Weights of a small GPT-style language model, trained from scratch on English Wikipedia.
Size: 10 layers, width 576, 9 heads of 64, MLP 2304 GELU.
Architecture: no position embeddings, biases, tied embeddings, ALiBi.
Each number is 500 + 50 x the weight over its row's rms, rounded and kept within 0 to 999. Layers, rows and columns count from 0. Numbers have three digits each. The size before them is the row's rms in percent of the matrix's.

# layer 3 MLP up, 2304x576, rms 0.0351, rows 264-359, columns 72-143
104:604500492500493615514452479541497508578430551422384487489412429499617412468482597468461518505587460555513507547482526468439430481536528449484484508476560528519480503580445542469573519514560546414568557448526612567442
097:468598511480482493550519461571559404517515500453502473442508560533508477533533424453596555533542514574568357471422451458390574511563455518521504520444480497470599550565447486468562523486458470466440541364502476540492
105:525497534426578465505492470448390545389514566436531536426575523464501423514496521512443446497540520410546446398507422446433515491409501484529460475492485491521418485573492464559506498483566532473483483527487477430466
103:457576529478526483504538416558511531531428445504429636500480562549491595451458516528547550459536477502459375455492538465499425510434563552500481513529465494438452481537532521597537539483569563523415532506428487453524
072:524610487492574520512500500438548421434475489606478488527436505477593488429446547486457526575530591509469562561581537466448506549429534486506477547445475471492424522512513401434416497437515462489481455431536531521613
104:548477474550559548513420545383523536426450499540512535504540512495472568491610445503479583495472522537512556542560545441516412527394464523463476457362513513386499462598547522585523526492526559407493559499490573569627
111:480478465462543421542394456466533568494558469543515516430585489528440481492540449435470549556547475543483570519512438491528524518569432458504477477394478459455511500446449573489517620595502529497538497513429383388506
105:524463542528557426525429537508511506518523527499454459464595505533623546455490449415470527594526470522527506482496511454543472593426336480441509517525533453542486409506418517473456533565506533582481472538427436488529
102:570553481522556471505501505491530509492518535462455542476487422522475519483557459646482406544479525529511526509498568545456497573454451488349523531530520550408528453466515481519544431531481483518549629526421488500520
106:465458553570422526533462472485525477392391498531490494547514353574493542459503418440546475448493512558456544496489540489487506490463512503512490447515577615423440501530570544475447378435510595424522474485468548534564
080:519543515571597638595526515506584591515483453489425547473437398589498502461465502541527559543507547474545464389532502568513442405545494483506460538475437496445521444515598468449514491478459450466475567565459588523424
100:591539496552461478585425457418533571454549517389441388451518480522571475497550600416449581451601530620444437476453526505616544548484541412453461538445442465465571484543545592544465512528614494477506506449473456519531
100:455505499539471610580413521543532494425424526598449609467562462509542512385492493546444505520581597440479509531475432534556464491448484584494536590497447448373586379563544548477492470533537588505564533419446493543559
110:499533530499447537489461578442446505516500470460416510419463497556558446527446387425434472464473523461490529481364470517466451454606580551442418513498402454480471504566466609492517528412524442459597476533458481459470
099:568484458435501482444461508489456478456458511576508568513438461546520621483487503460519475558571412518440526480496519524503439503544502504420486530434475494502489526500526464520627502476568514473478534483467423606456
076:529582519524462499512483505495478552556592508465454536503467587518541414491446595531494463588573561538424401564502488534425538530587554576455550505557431538481420523349517548571417483506535448458550497463491497534412
086:471572525566525592416482449487456471429455457394534525463569551507470475505436428479470468611487491548543502573445489590458543543512485437471502426528455555475542520482443577459561431581475507392548498506406485508412
109:526538457481519491440482475592462454514491516453491585492511503495586541543581482499501502447460432432541504501456480528420478530507486394519426481502560483562499518507505565624462558535456492478396473536490537440508
106:520511541518597514529513484525605437549505438573444649404470475506546452523486531509441546515484456450471497426506562459434412520496568505429453425492472523529428433477470457467431473540560508390482606474487431481484
099:483550479571482510539468539487531472562466519477470434493568525539477499571500532451547409454505423526472473525381428501502476588480483465502532508465471558477484473565554521446478521524640548522619491486539468443550
103:553487471523507510366476453470526487443463569512532413474554451439526524465476528563430517482403376521497497469479529494490418469459532413523537480506482446406535462456546565510547502450530490424611567485521533561535
105:387468515565525469530555567464626503547483456499566484437471547492511442605615461542507424485404482525546474476504531490525441547510425478559458601521465444473526444571548557506572547553450507560431538424470472451541
083:446547481505538546467515557497610533488465458615479388515532482465506523452519473492538457446574414525488460494441610469506501476533478555485476443524436536527494561419505427566561508437469552507500514566568458596520
090:660518587523538444528483421522586482489541483626514494465520551532530471524583555480409516503467483444530553520602523438532410616425562508551438519522505458451445541539505430523476372529438560432525431537579513524483
088:404535453540473499499472537444556548459505512463470559531471504414564524481561495528517559472544412495533522620486519560506483582593544448523548547593478467367460498522498510483434573533533621461496471429453547426514
106:506447532572470446474461593496520486564537585374508508498442484482549561513534414558483438489495472489540517570426523500570463534467512487472486539524438510447493562612481550543538517432551509483476439483512497480508
076:528446508511513557524478460581487532424415506461421486428460442521522575476409479481485523602548509534592481442553442512477474422496480511529551582616464465512450509549516512517601411585442521558528483576472424408481
087:530554514516464511545496538529416554438478422460463465558448454508542573472487533453534466537465453545492448418531424477521472479480488467412489553524523601532505482519475533598567481466424482507459503514594499613471
102:552592473502523509522544475546541482529484468442437432567521503573479494464512532546434530524439485553393497480567555374514482475469458420492479467494488530455534554526551522588469545537495467437602507505494485483474
095:480442543553511502441535546484490548578466509485562569558508459653461425503429529472417551516536424475509460516558503460410492572437453525513422477523539561486535485583480571485586467554506516496452506476588551594490
107:475492485600586466436520576464500505518480585525584510378544496514442510470511486458575469549521458487446528488407436428449489535418514399488463590343452511538488503490497486460481482432499539516489516497548542580530
109:451531426475518586497462566477459444565543494565515514476446547594461546503456494589536494552496448471437522491545500454463466531478414425426567535432498569503397497549571565417510455524522480574475516550546572501525
108:422573447457543623501446591549517542561564502502496606429457446556455450677440504573567558537397498539571472434490464549430493506434473567512470472448455581543459418447558489545480530510587506535483488401571511427532
104:419408456475513467505546477502545388580500503538488612512478565510450474586500471455491454490432481473592444416560494515466476528538494463446487555568453535541415472480526487447507514508524472503549498445525443511458
104:468545527521563504541438487335492550529496512513385445442543482532479430592486538424524563521514527598437481542461480495471439544525564577527466453537474505477433389493458537547436530483559525495497423403571426512524
099:564567507513467479497449528443423485554554524451413518473525503537588516530517559454474513500504446537574430623422529519534517460524479517546544465423391440441478505550474456485509507506434494476560564440524426454443
104:438493497541547532465464469499433547457481440627491476358538518523535507532452371489541556562480364512432377575476502392546482474494449501524466508426413521388522465511580454416513527502493516515453451444557494418437
107:468477490431491567555472491523459500508444541475582499512532502500519465525490498458454477483583436523537473453557451456468508572402565478521518535445471466496526479501419577504508450477522421508473446489581535584529
112:572628455595555536457449501503407493468409514555452521571435457523526496549469527476560596519433555511546450457502553512510469491541488450460539580522361599507517550595525513459513486463537539544431459515478538513524
085:427488441553579499468535545508493501465434470442524499426500471566449560414429425492536492454554430492495509552535468548367483454608594548443508554454485451459461526502458428423562469433572457387600505491420560526468
075:485506588505526426528499453473498611457461439419495472501523447539401538412503600525558435522510519448477553432507518522465441625585595538553562500554430446502434441540439503468517455469503494458489444487531455538521
104:452484485447606547474532564422561421603510462365399620486488491541495565524541535533465510541548468406528469554474434523541495593547453539465423457571490512421455464516528467600462511463533521506479474447509512507477
107:421479564517537494467468422534478568448398489604491439542418452617473487560475550344522538472529546522452439480563519456541461445388528566446512520565513410561415461448559512481471525537580584468502434527490499538495
115:555482574536504526463531522495444484418560446553430546448516462533555536456451537516558554565457516502457526454452453501550515556504491474574531525556472451455483522623546581486551459453578560475513524455532514465512
091:536454483565496577540508511540422525505468490560450452553460527454460472517489515535453417593533452423454523439456533491517434559533495547554463480523476512444473374552506425424519537492464537585543501514590497469481
101:497514500506559518536506556575453447530436504552502588489508479525477588468435596453606500525401493589442485570495489534505483515523493539446495525445457513568433436452571555566506577466518550467549513470521584545467
084:492476485443444468518501428452493564420543533523434514551497553574422487463514420481463566437551516465577451587394536501485535511434487476560615515485458515440489496539585532497555484583538502435533547442521439466511
078:509563516428509581514478428546583447495511495654452506546515492537477582496532551576428556469505532518499546468527493440465481516508493531535454474437437448509481523488559460525483472440558537556510568530643554528539
098:521495544477512494529564490355370559438477432557477497559530537555535427510503416436626541494450453543498407555514520535494458504551528395425514537498446569471521501535550500562460430550486523603561455487550478440477
108:506463457583528509544453555492464591514477534462542585405504462527459493582522432479391610492551504452452547458364389536447513551467524572497542485544480597552386495537564515436488499484491424438426465467499437441451
098:463488561458449452468550565490486513528517509463471534493561569573442493499519449528574473555505445515502587454425415522574523485534532526507557488541461458466471409469503467513456507425543467396450461555504417526466
097:562578455446431490569454520411558532474488483439471465505457421554557512469590536449564334563504527416430560455436510439596481495484496536517432507454580429551512481507411579544474503477534390445615564475460520442466
107:582503581467464564540497499474543557459536587458494509429465494482464578455518479490518528510507488416518498501535459513532457541531456415426468571499537469440553493548421576549526461482578643448427497421477508497580
117:494561508511505597582479516509468531576512493525548648505511440534502511439503504505495439488490443378563502497468538447467451495497494523480520592486525544434440521556492576368549505492460529544432506468471592494499
088:494503643425486517535478406490565592468549472444421641515525409472470563481450463470424522433533481432506515564353501518531489497476601561538494457469506487400540420552553436447463570596522515532642595447434484448460
102:455464456516474472501513465433481491479442513575488555499557508603502482555540423458452520380458423449553519490460484477505483477502544544557529454443431586486449569522515541508475398588555509501461529558519476571445
099:508603505546537535438485539479511453499500584510505512500525424488507464546453372480464453470458487575500432543492460357493502504497549491513478563427393607438545539479505472406517460528541469373407579386518481447536
094:564520585489472621523505499460519585445642457556379505446554469475510441482456495494594563475590472480446495395471426484562576489442597571441477593469477547520510501620535507553581449535507572502470494544492431506578
084:496441585432487504537490546420576608567532540575540500549534517575426499514453437530449459567475489422539546527512473462399397502471500537568426431510478533450549435564475519502468657518494510566495472459629474544475
109:513412448491461468463517560510494456614538463352452545476541457517555485596506489478521490606408474498424477465554514485503439500482422544416455593534524549595519468409596576478509576420442561513571466507449563394475
084:434553441511579497486458556576489525547445536516468506547521487512494505475533403468583501533542413543519497492572514410555477497484454474546422477571491455454534437434564515528455517497462475566433553437494611580573
092:414445411498525542513574370431439418533488486506537535454578491452449546481548505468504600443419556530487485562459525506515525650570514586542443490455470516551477483477532458521519557476449504485560416440495587482477
109:568571567518481584541467531508597543475536559457573535479480443481559568584525454480566444692589336491491491529413485505528557519488450444496505611413498507527566385501504418561525444531584466485417540530458561599538
094:529490494497496523580525414502442394386444517578583559578466500491409643435461463513484501506518367487498490476538557466555486513435531459527570557413481596520550459418494577456455498452466633432572502514550490586456
084:471562488507461474525504491498536513422390595614501514461565510496503492450569495489583484466522607544425485556519435438517497518540477438521418406514439502387441454494521492514435467536488514420419464427579564494494
101:464492505515488529558530486489489552466475467486447486503503548521589550513439472072542541442493490478493425559485487537570548448529506447568479481504435533516520539480542550483461570498512456493390451416498461563456
097:484536526462588452431439420551479497537577484471455446502428517485549610572609605488492564477619443478501435556511524537535511469385536531474544554440521572465500499550458506483565513519461550504568561481533480520558
103:414471534591624504514485499527566556494504530554552409555509514511555452500574564451531508469540430435431469426471481491493467495500468425548489497430469399487430475542560510529479532454453452475429526459548564516607
102:513550437431563589569485426521528491482609469615532518381526499500463435520502549481496493482429506519423582444503480554596509510464536515433582471594410509418502484419506525437510507509500510499578455471461384448545
086:507463468580550437428492463573494478456448465512457514539571468501481487434566483469518472571495505544491565439487545423521438488471434431499403499578504426499480533506497471543512427479520457523489523524456553681558
101:455464547515556439557579572555497540643487510513519558475488514546497487626471436477427472472539512479521521409489495540531521527489578399475509516547561544507415559572502485520497528478496547526516513468527485547528
103:465412522474509550556555441544500511449552538482499452518513540448586578495523477487489468487551658564554465393473544497458509561560520466563480526496461550488523407514468547466468411550498521512477424460433544471504
088:514441476493471447449596496492411450549514549488557583556455557449576451545484443547500418533485523512411477525562505575462465548509431557455426487440485543494441456483482500513422556450485489545469548489608626558477
113:601512484494592541499481563521623529582579473556476529502556466457548546564539574469504500467524439557541449439468499521488406528396453510491508517485464487481491480435595493577514472475604534451394550441532472552499
080:588437418486486511434592481452468569494455562471436467515538574483504477526527417556414494506447506521430554518416540468488432511378493485506445458474484504564458476550501567462601460485421475441511432580464562485530
106:517456431437569510514484550498428485562572463432465572440455420508497454468488548492453485529503558542426502574546508543526516594523379434433473520388469450512411471558543474504510507522564419582488556542556586500559
105:447474449455503481646545389456517499527505529547486477529511504573473464481567515515483517507470444538500440533409483415570550502410547363475497485548496442525587460505474535512493618476497440480558546511422523547471
100:586488563509566457491496483512487582427468416507430541480566478539562499498466484416502444516516484467510441398458575591524496483419527523586497493624464501429538449462418473507495470575556425510565477461529573464441
107:511478465510487524534509517474456546498470496415512575530460456530499539581471519397445428493543572476513495533533431470526497511470541483496492599493445489509513488591542524518612522565568533482445591503525511463481
098:575489474552524456525495522438523507508457509471408575404584446528501599501535516549472431438529442467538460468410528436541422534448477447512451535508521485431592405484462535486560532570547518537517463506480452551525
099:540395506462524615513441438411597500449553536528582450560509523566488527520454489430400482471544498486502505488442541461489519621475441540514523531473416554425416512481624633482542561476543518536514468463561563464453
098:563545461595475416589466493447512585506490498461414588414459518484538511551533494406607436407552571629582576494492511539517508495449457514529493544495501573544420497587501584533518481446504431618476522485468462463508
081:552569445391579550532489481520490422539494414505487471461463458518479517534429414529460446446495488521513454572503456521532552575540572504513457420582514516519437466543486483580505545457446532467463493593482451508506
105:556535576537519559514565587473503523483566542506478546431543436528566504561577510570456546518569479469513447462544503525466467520499522384470373512446505580452535508485471515554458541529443517440501474483483527528480
097:551540513458481510467479480505518552503564558472525547536554469507457433567480450430520491595505485551502533416477427497405534500490481484539474456583471514524515520586502507482485530538506441462474433482524460491495
097:460458468548504521573535448427538570554424610459458548488562534516530540507465550490490459547475484575483451496549509571559476525559492490570471491511526584492499511462570473555548548640477471467579563473430492495511
093:551553537446474551434469469414521492442539482488402519473474497539571484476507490493507459475462521504473522492408511452450527469462529450532501488538449490500565344482508552481544484523473502494472475523539436566505
084:456597588558552383482469565530445408497477431379448559418467470526517533492551483517564497552560453482519467475507417573445487427522536477461535477480439456478402476506507412487612546563608515547498414547526498495476
112:522467517403558483500558470494487459441445401465490514519528522484481501511442488429556479491513527459502524472421451545398510479487427568575453561473469587462578532439590531499516493552485500498554623446460516586383
111:503514503483460540537527433464495517462524618447527526521444488574519426491483489460489587472499465480489492488507440488588480564520476456499445492506420531482572458574537506411506506486568495457446543410616556484498
094:539483455451436462527374501403537562485400417579543441551564472510517447442462579431449432528546480501490535588467498473523583501511467448484451516433512538539549543578570564547610461535522457452526599552493594579516
095:480518506475470484539492576357498437481444500510534615481393486528497466559402518589495504571463476548492489468523511531504441472512582589508441501514499608470451414518513594505510582501526598514480593468528500468489
118:528506480497541454555409623377470606546474542559567540551533510504546501476462473487504471489506533429460566480481492532481498458419417461498518530505457516512497461471588573472560474552523561506547552523564564488387
102:460515477547495411565459506498505531517464510581488528521449451571435523544443408468485502525468531535472490516605488356492426522379534511455418554491511531603498451598561575526548508532566544406540515543599478531492
104:522479483461602556508461447552476461491503490550565460412393505553501489520488475557521521497493466508525538568553542428450446503510461593504486587427484570491539451509520495416531540518545469559472409519522496514597
105:531586471488489492550444470452540575526583559454437631482444562491540476552543509460534518490509470558550521461386560568510482529423494486510453530462514540518502391536531558483523587525430484479474551518489435541489
# layer 3 MLP down (transposed), 2304x576, rms 0.0293, rows 264-359, columns 72-143
100:490536449430492498491524494487391461450510559436438452473500527518466453500465510476502474531518543480424500432424486453520429523524554543468501453567524511458518454569429503536410495562572427447476497513544585438438
100:567461425524429462454462499478436484528483616501463499495499535546473532448460575516517360466509528451444518379538539537595453547523507559536461442507493510368513595462505528479529603476505420416485528458541528370437
101:458513474523515446515398594562515560484497408486505444455542469471525508568482501469539413488483479431445516484445541543484619414446430582434463520544509545498543523572580464464486480477589481465488600496506430496432
102:518555432497586521534458455535533465459518508471483475554386482516425422518523484527500541501498579536540411468481520576462490576529527608551556476563453460501520437552454562484542513512483485486525488496492537432480
079:441521520490502509553516459500537463461493561529590471456445492498486531545480453513453458491484423462524428592381524427524536471471509443509388468461502491545441501524453425475461485450489510451507383562580449455471
113:491488479624526557491527512505511538472525513557555458384516516458512530484510517488510452508501491566485435514474528444463531430501487376464519542539479501495515436502561461501524542567416568465470467482536510551529
123:509499539543516478395513465504414505516524518469469501455501451519520550476562470533517490479476516453441582438563499457496382611530417439421549402495532474479545453448438497556562492480429430563558437491490493441499
102:474494524500462509558542575537449497456523497543519514554475460481463563529534505486453516456472494520484431412505524530503510606532491465477546372529477510510488410422491499586552585419583445480372529485479474476454
126:452524509465450516459523514543507500481495476524516521527549641577568461476459476402496582467507462537485454532481452494556424475545455514632472463522485517613506527557472583550407597495550527468442383453484504623547
108:402714456532523503444563473454511486545421478502537485450510485499515559489409484525588482500471465573464478588506432623474491426524505569510464596566527638530542528481519566543488482498429543516514487526512432472482
083:460466449502489447520463515531550489598416520500476589475464552453544483518511463495483528396420413541440452564534517464484564486506450569517533476452532432504390521532324473553546476463518576501553501509439486482519
109:473503573489541490464587464502442548527459631400490545487434512468451546491582479534542447435483491505555489540478511519506558464571526560556474563482519546529503501509418392519517452470484479457512444489498429445428
097:432479525544464442514535543463504410538509515462508491584497571528494419486552523500531491490459582497444570541490508496473507442415430506491480501581381541449374554462528493439531464449466526520525505496508502482451
114:493519495483539506527463394486561489521477478474460578490482511497530515475538576432534442491429519558460499605510494607513495566484520463508547456511637498496515527465503530565546464547499543465487505505602442447461
092:652495523590537480574469500470492458466530412566441452417519462579540489503472490472532443503490516629448485498523459439496449533475505521425452480557512468540515614515502534527526512493487521501477531437489491516547
083:466531526487507572538491443502494537585531500574519508520435526480500488501469457551531501499527437481543440532550416367486575516538482489470547479488495494456502534571447480539447427535471526525518406471541413548475
086:521466443539515500539525604562514437552555626511469565566484481445445520552426440483406585496421534480579468544506515440496513522494478518579442451414476562430458553499525373536578490502457520481450494458484446575540
118:495556542561407384523496559506504520556475514452483498469567481576535426425510569545462429566463462525580505593506502531442541595458543548508442472484493483456427442452433528395489595494588511442472515591478495586551
103:480359519420476485545484515525467489489506474615530424498479523544482556513426566558469445456458433446492424484415509529488525490625551510479537543506472433653497471500628378462499541568624570468454549546631424480434
103:469438578565475477465552553515503530495573506395502475488491475529490521466402524595461456397528584461483551524470498506589460552540519501501559441531602368506512521549595481489489532567549521537552410533567509603519
102:520498457520438538489499583583506465458540558556540437404501421431527497475499538491493513553545497460465481487505499541564527572557464482589596559492376499623514463534629495493419434472532470488507404488499578438433
107:463532477452534503510480494538475527513531497488485430454493541447357421464532400414536353587552532459496499421546544525511467440514478471541513480392481455407429528436497557560413466533558471560465499467529487405437
089:553389486532586529524446502476428468597508547428468424524569658520502441335513500551566528436570504541418514419479494521447519480359560464499511526460510478499551562544549557484397573541439417497499453525438543520525
091:502572548548515550503551492446563531510499430411483434521420440409500480479579471551528414478472452445492463537414486483438463424523493440424510611450537506495552498566517487598591479575454506460479496398569423357388
083:539526498470533460575506523538414596470503482491528484467489502507486547470371535594430528492444446541512534657481457498523553568498528497441474460542433503466560478492477524434493541499516497407512573487462491446576
105:484470473551566563444527556472486521510459415490522425531480503498535460535535501512509502516491487492471488495556471581448593481486536539440523561446342491539498552481439475478430582582461462534502432516574481434520
079:420549501359422538575511510481487494508442576492512475531432522413509474540485496517502482448491511463562443509424470452513508418492386546463436491515487510575480540431529392556559505436493415513550495468549447492498
089:485482509597576433510569528547478447451469539576524497518567461544425437468459460515546446484569504471502523472536536483513524437554530465549516470440507523591479534514453443536466531465388504511505466409493584478343
110:502594415487542530369495507459523479445556513500480456564488485428425419529573483526547501516547559490452497518597511489498409497547494463481541549488458463476611456424555496524489534598600461528504488397477532392492
089:582366524543457527483552474473483485591479500469509501456528530416556611522436507523465575486394500467466562513511468494465528497499448456516513489457462424461562562554437516504508492546459520458435458441493516580504
100:550497472465541488368567523517432571536503532530512359536482586557437461484501379434473474468493571582464485589519530466505551488636611458557424575496382476516493493494470460518485545532585425505492540519553533494481
101:484606558559441520490407479477496525487446535484499522438438424586620458504552482433478477525616527462465457470478504473492540499500509545448497475510498538510519565472487493416514515519571484485482449464485548529516
115:538436563516450541550458564501456515522515501495550530438482535504431499545531565551468504500555440492424509425493489442548542494464516455488521492450516461436461459463513531504535513529382507434366546453463552541491
130:433464460490536543408587577512486453487452528524471538535393506467461536592520482584511499489521524458543496468506535499439449472544494475425474481483495514500437520455506492469541447448433517522549563486568471498428
099:624594499579581467514481540491450407551517490486481470578437468544506498485560474481533461457464550582539416539503435408477526567583547537479499539514570516548517500531485384470539444521476565531523433502534493499549
096:552457526396481478443497492455541518483537441543547478486551505491443565560447520487523389480513533497512559467523498499514437547428469445437478464472484569530496519483484601473439608535580457464478453501477494605501
108:490533537505478508508429461490445426504427582426489566579548555502454553471515556493454462437511473528472483489494521558529490541565541483483521647538524593456448578436610520348404600413477578528468511574494549528556
109:433505592492525572516538534519494656458550509576550443607535453508495563442482495508488445530450448441422442503474469566507579454472551540488494509461459525522528427556444539489479515451543347570441672596522489491493
088:493570555457439529409542494466513438519555517532497420508450495558490504487488501520518427493443490519485529457531503536481456540491462495499459469497436529523581491483472481540504501514529496408507493443529519487456
085:526548585548462520561496462514537461485464494472500447483496443521510541394409494534529600420471521452477394470382561547596495429584532569381512440514433571570528537461462396396491482530535485484556555494505495493494
079:469505560504558519509477508463513573522414514468545517416484463416364507583591437531472499456446444461470435526511514403473421502541503460443473543478491503517430420474548450497641428526456493562513492531568464451463
108:454472477398551487586503464503470525455520526480520469529403600450484540463443490561492499434444490472550470503489451499436517592464466446469500452453551428487517507470467513612492464579514619574525460556426448505534
126:440486485400381452469406516471536590538541457599469464524431582518543572514565513573506452551528599477527479561594609504564451567550541580479554498607496452454477486499533470454484531445478371472501461518581388513481
088:581491558502532492471533541465519466468450409530503510502534444574487482448407500470503410499506461494475496457469457513535475560439513504507377519422451487560505466691526566499431502501527519509492518455598528523541
094:515624387550568466420567505530427488452472519481578661624436522480439495477450498449454566450408476541502510539467542557432505512550510502448545559516447457509512553445540549500498512465536539500438497537460538551554
089:596556494470539480519500603495459495537609454499458445428566454473558481400500508492516439541532516545459502567462543539491531435569468422487493542456522466533553516452431477437559528510471515559456532492487498443501
087:565409492534484647426553502512527485658444486503583482493450482599523407557464480448542532489446404503446508391505454501472444518532532427496526490519615463471498502441461530554470461575506541567460510463511521447569
080:430522487453493521586480435495517533466459590488500441565454549405471471501453432480417499507485510401465506565381502479598520465435526510528543494477523437485440531491550426448484454536489440536351462606467555482517
097:452524464489529503481457501521558431530606381509506501402562485501525473457468475509505485540492474480492457511493527446527467546582415476469500577418547505455488505525464524361574607475502455506536553470492536472464
114:475619518463471552497385525476540538506582442486423472476539508508518505481528585551526496546435516431505605456531553439553436534514524489511501503620482451550586488417464402479456436428581517515531499547510430467512
099:557490468469598560545434485481521479541487496549536443512576497538483422493524538570535503567479494515517533459574477461408479414451508461458394573478423611570430443536519545527440547542540542511569540461422551458493
101:473466429484481396485548532507441498540465477586529529570605531494475514426489414532443539478430520491546486496515419513478511495505459431491590504569475511396457447478539467444463526519535471456425456524493508565544
103:527517507562471529563464452452396504557494510606481453505495519410517523457486549537472472553448428488442497489493445540481350567495445475527436488492514483444456501429454441453449469485568530414445497374469477504460
116:474474590536486575544520534592550514457446525598527504427415528532457451382414570505488455501481535497561443540543523468487525515576459470406484578366501498477490485464500504484525486504488496513496540391454542512457
086:550469524601478511555481402457490404535459529470516420521469548435506577533506546522610502569423528543536538481569481510551458482516421460491494561562612482512552544476537472515601459537530498535530536518558489482454
097:547550429523477519422457547464456466498562479475536474556485477422501473587539532542561482645439527520477592481452566519462485517568424520528612485524476487494336509491437525485481439504428631575500563438583531445521
103:595550576548532531473545468531573496491494494443480397520541538580485498535447506452513536489531472474510510498518451551421534523483586565568574536515496578502404534489490500547431564504478446449540517521420503464538
096:445600470635466420429502597575543597600553617458545534515486413515420564526591492540447523590497439489431441590541611539503440539602479444503508470539409461547638488379496443490458466438509468494451525483515526447483
084:446541443527428576583573455498540515468520550497491541507497531541503352606481507573477545500516487479551408586612506518438494529474391504499491479489413510493571548476533579412569534380460525491541581509497438494513
115:505468518561531484406587553558493491512538502487520524504480528482536488583532444439516465551476568600554503472495461458467536505475517486554479495536493435385483529526502479484528550481489470500568449410556502423572
077:477491454464304484513511486455530514481450423396526446498522579527446409460516453484499547471561582417468602490447495492477540533566501477536488502432485591551434444581507563466532524566472496537480447447515461535483
091:534422575508466522615483597515492426527575538521504476467446408553524466445520447575507495452567507446475522425483545495468473495423489423502504548488466502499598434387522495552460507534539430564499583474473523447494
114:488462545510455509509458514524488397497577499452429523572460445580521517467540464470631422518477460558486431565506519497540462417470534570449517601501511433524528494449528501484532489509407510486632515509459540502544
095:492584543462449588462644460438472489484565484516530497429538517543534518507453518516532476497463490500500425458450509481434629474545488579438462520454473593470489484504481534493496515478565488407439464465496457453483
077:557444475554597514531505459623485542582536563512479501540464508548519440577488478541546514487466636502499453506379548544546519460476526503414484551495514500568585443488505524504559467450460536569479409522457378533525
101:503514546519529474454511522528558482537471548539566525484517412468458528488525493670452419558465549478539556486501529513424469562459553577452591564523542491455479434484469448555566470500462499525568584572434552457535
093:501514590488512618465463584464441520504444512411419520510515521551419565527592525521417412461547597537486471478546502550584437427532490531514458424519539525471490510512538439438498406476516530486440422552537477499502
109:555532508517496588474514549541453479574492489551465494498465561494487451506603422499461541530520500546408502550476409419520504521482479388506587530373534471542616471498416518494552458542493533452425440462401529501453
098:546461480615492462514472497533515517561491555398537500514478487486421513502632497501433504452466455477546485512501414471500485556537495510530455522457522544523536534539573459484552478505525552485512512441550562544436
086:404477588482499504434523464585442489472509498501537502515358482438485434456546508535485447491391501459449415517509560382519558455503498382497477476476476485564513467489528523425608439456577486521527519512496532508545
103:450628475482564514475522533486536451499556499587367442547389481516433451595561532435464511551493518566386528567514478509532586558525442494555536612509461528500556513467437528576582478469600507490526483501576485431462
103:449576395573640583415512626442539515538522488448490457526505383471473484416573491533573604560526523532525470523490504503449452539469491555493492520522358470457483505495517568527438440510450606615497506416508512425509
090:583517425491511534526502553434438548554545638469468472521504457569505457521561456468486449445460505436480551602521518465574555509514491524486565426509551431450576565516474409560517496399444548331491468508525495403490
125:612406535550451599494461538536521489429483449600542523541497463527454571514456536571457528425491460509380462511503489553496395500410475486488432474533521410444461508473526482560515490493554556449498496430579531565525
081:401535531552582486397487464478409415446507556491539556485537546547439517444482452501491442392549500487570470549573460482508495458513492436519478447478551497550470488495473465433570523461486588462560522462420548466430
099:562522432578468621531560550502531585484523503477465519443528598486523438459519525544431382472443473468600453557526555496444501511519478406482487486455456544499462491489564576500482451524458457455456441560458547457516
095:490496499509513514537407547502568473535494413512512538491476494431507534507484559504490556549565483488478472495517583543495542578478481515542514610544501534492422506502439509484460505415459565559573553468484421560531
105:578625473405425449439402415418501516489471521508503466503501406534532522528420515546447456503501491593521564609446421551549537546491426590475448554364440598481545529536548464534509453578531522402497519478485494553495
116:509504452570408464594516514525532485422528454455428500476475499407494435535587518500580561557607583485488498452546435520486545438456543447516580531489461517498467520516530416461510511468532476487434520471575508496520
090:600520464518587490543487465525441459490552506463475461491570509550474506503472458449494381533494500545527491584601460482487481482546513480445453528473522434411486469457463496564490449525421521417424466494497497576519
092:567513508469583535442478389461504432559511464531495543398441500518526504496526466547450564490485562523572520649447377497517536385567383494388434511471499518571554592525532602485501561520453556494484451490454440500526
094:489515527463434586536471434518554444483489465506464452476517522519453495505512548646497594604526471551471455468430450515409470479428528507489501528543396564475442493430461459411533482453458527483570518447451587516446
089:566466465529500481502473511533470456496490516429514459530552510542503441419449490484555565516519471519451517397436456567491478472437541450467535626473487442514541563570449477461365476587433478478421555493433475479517
104:505608578564409521489493502590477411501562548456515553538437498529534503584584471486449481493542520425485496548504502542507495554565440447553506490451572480468499529581439586438511447499449449577378503541535484536456
104:483519478535464450533471494461488539415451441543442488470411508491504429500526491524423528498492556479544476527504565442563490582470564545497556471438439525368457573444535561494495442534549563516387531477480521542502
096:540421451428536515477595532544530483499454530454545409565565608566561492369471555576516536463539564556482480448543520537456464455516469483517522450492494461418494517462546470575528567560534411486461461609521471523486
089:492379514497479521521610576557452554653534463540492504511485441544486516489541484445511487541506485479519503476603460602588494490513526371615545434488490498476463555505448500573456584462467472483456476567542599521477
085:441483578389529532544514458429479575494496490426489501460491483483545394551463485471479466459546522384464419441475537532549462458558429433497452421470528437539574483503468520550546347529501558579545534509452407514481
108:474512537530569433415439570528552401549610499617485561559480573477572536567528503500474423509467564546506606471441486545468585498503489532532529497524454601485464429467482438524442494531547428520494459581517452438507
106:539506415494549483524508540448500535450463525518504475509503464496471590491577476500460494505496422545494454578505463483436425536577502472477463407498571443485519429484524555505487505494461449576519503487513511496457
093:438508429531462542531518532477396476555568570450470531473462490573540535533470604521498440485524454453503557485511529532466494521526510464469521476501500510443501534502505501484426423485458517468581436586559517482460
091:527605450437530531538417438525586498531534529560554542474503544559514395479506518496436540510487517533523533556478516522485547449527478470582433566602556463516454560537459471509537529539505555368509511507542453491442
124:597420513517427599564459540386483536480458408553627502525468533503510422469458490413550541526537493475383474470549542594489534529436454439479518443454479500444555484415500552433495471454513476473446599528447464436530
098:456559425506544538367543597515543569423429553443500467481497560489530544432461494576470506519463441545513463492429504448494568521585499439443473469577546495459458475448521482486532550467477468520488564473430530359542
102:586570501507447558455497473543467408461537490432519487532574523537575559533582532470539413498563481522476490480458476477516541464522493588471401539536373551574442553567593487476599524550570494486439491516561531538491
116:459464477492441552532472568458555601493556612538584517413523487355532500428489464418522556421457434521459541467478510608501479436496486513490396473577539447507438521539538524444537474428482504537489492501442541550593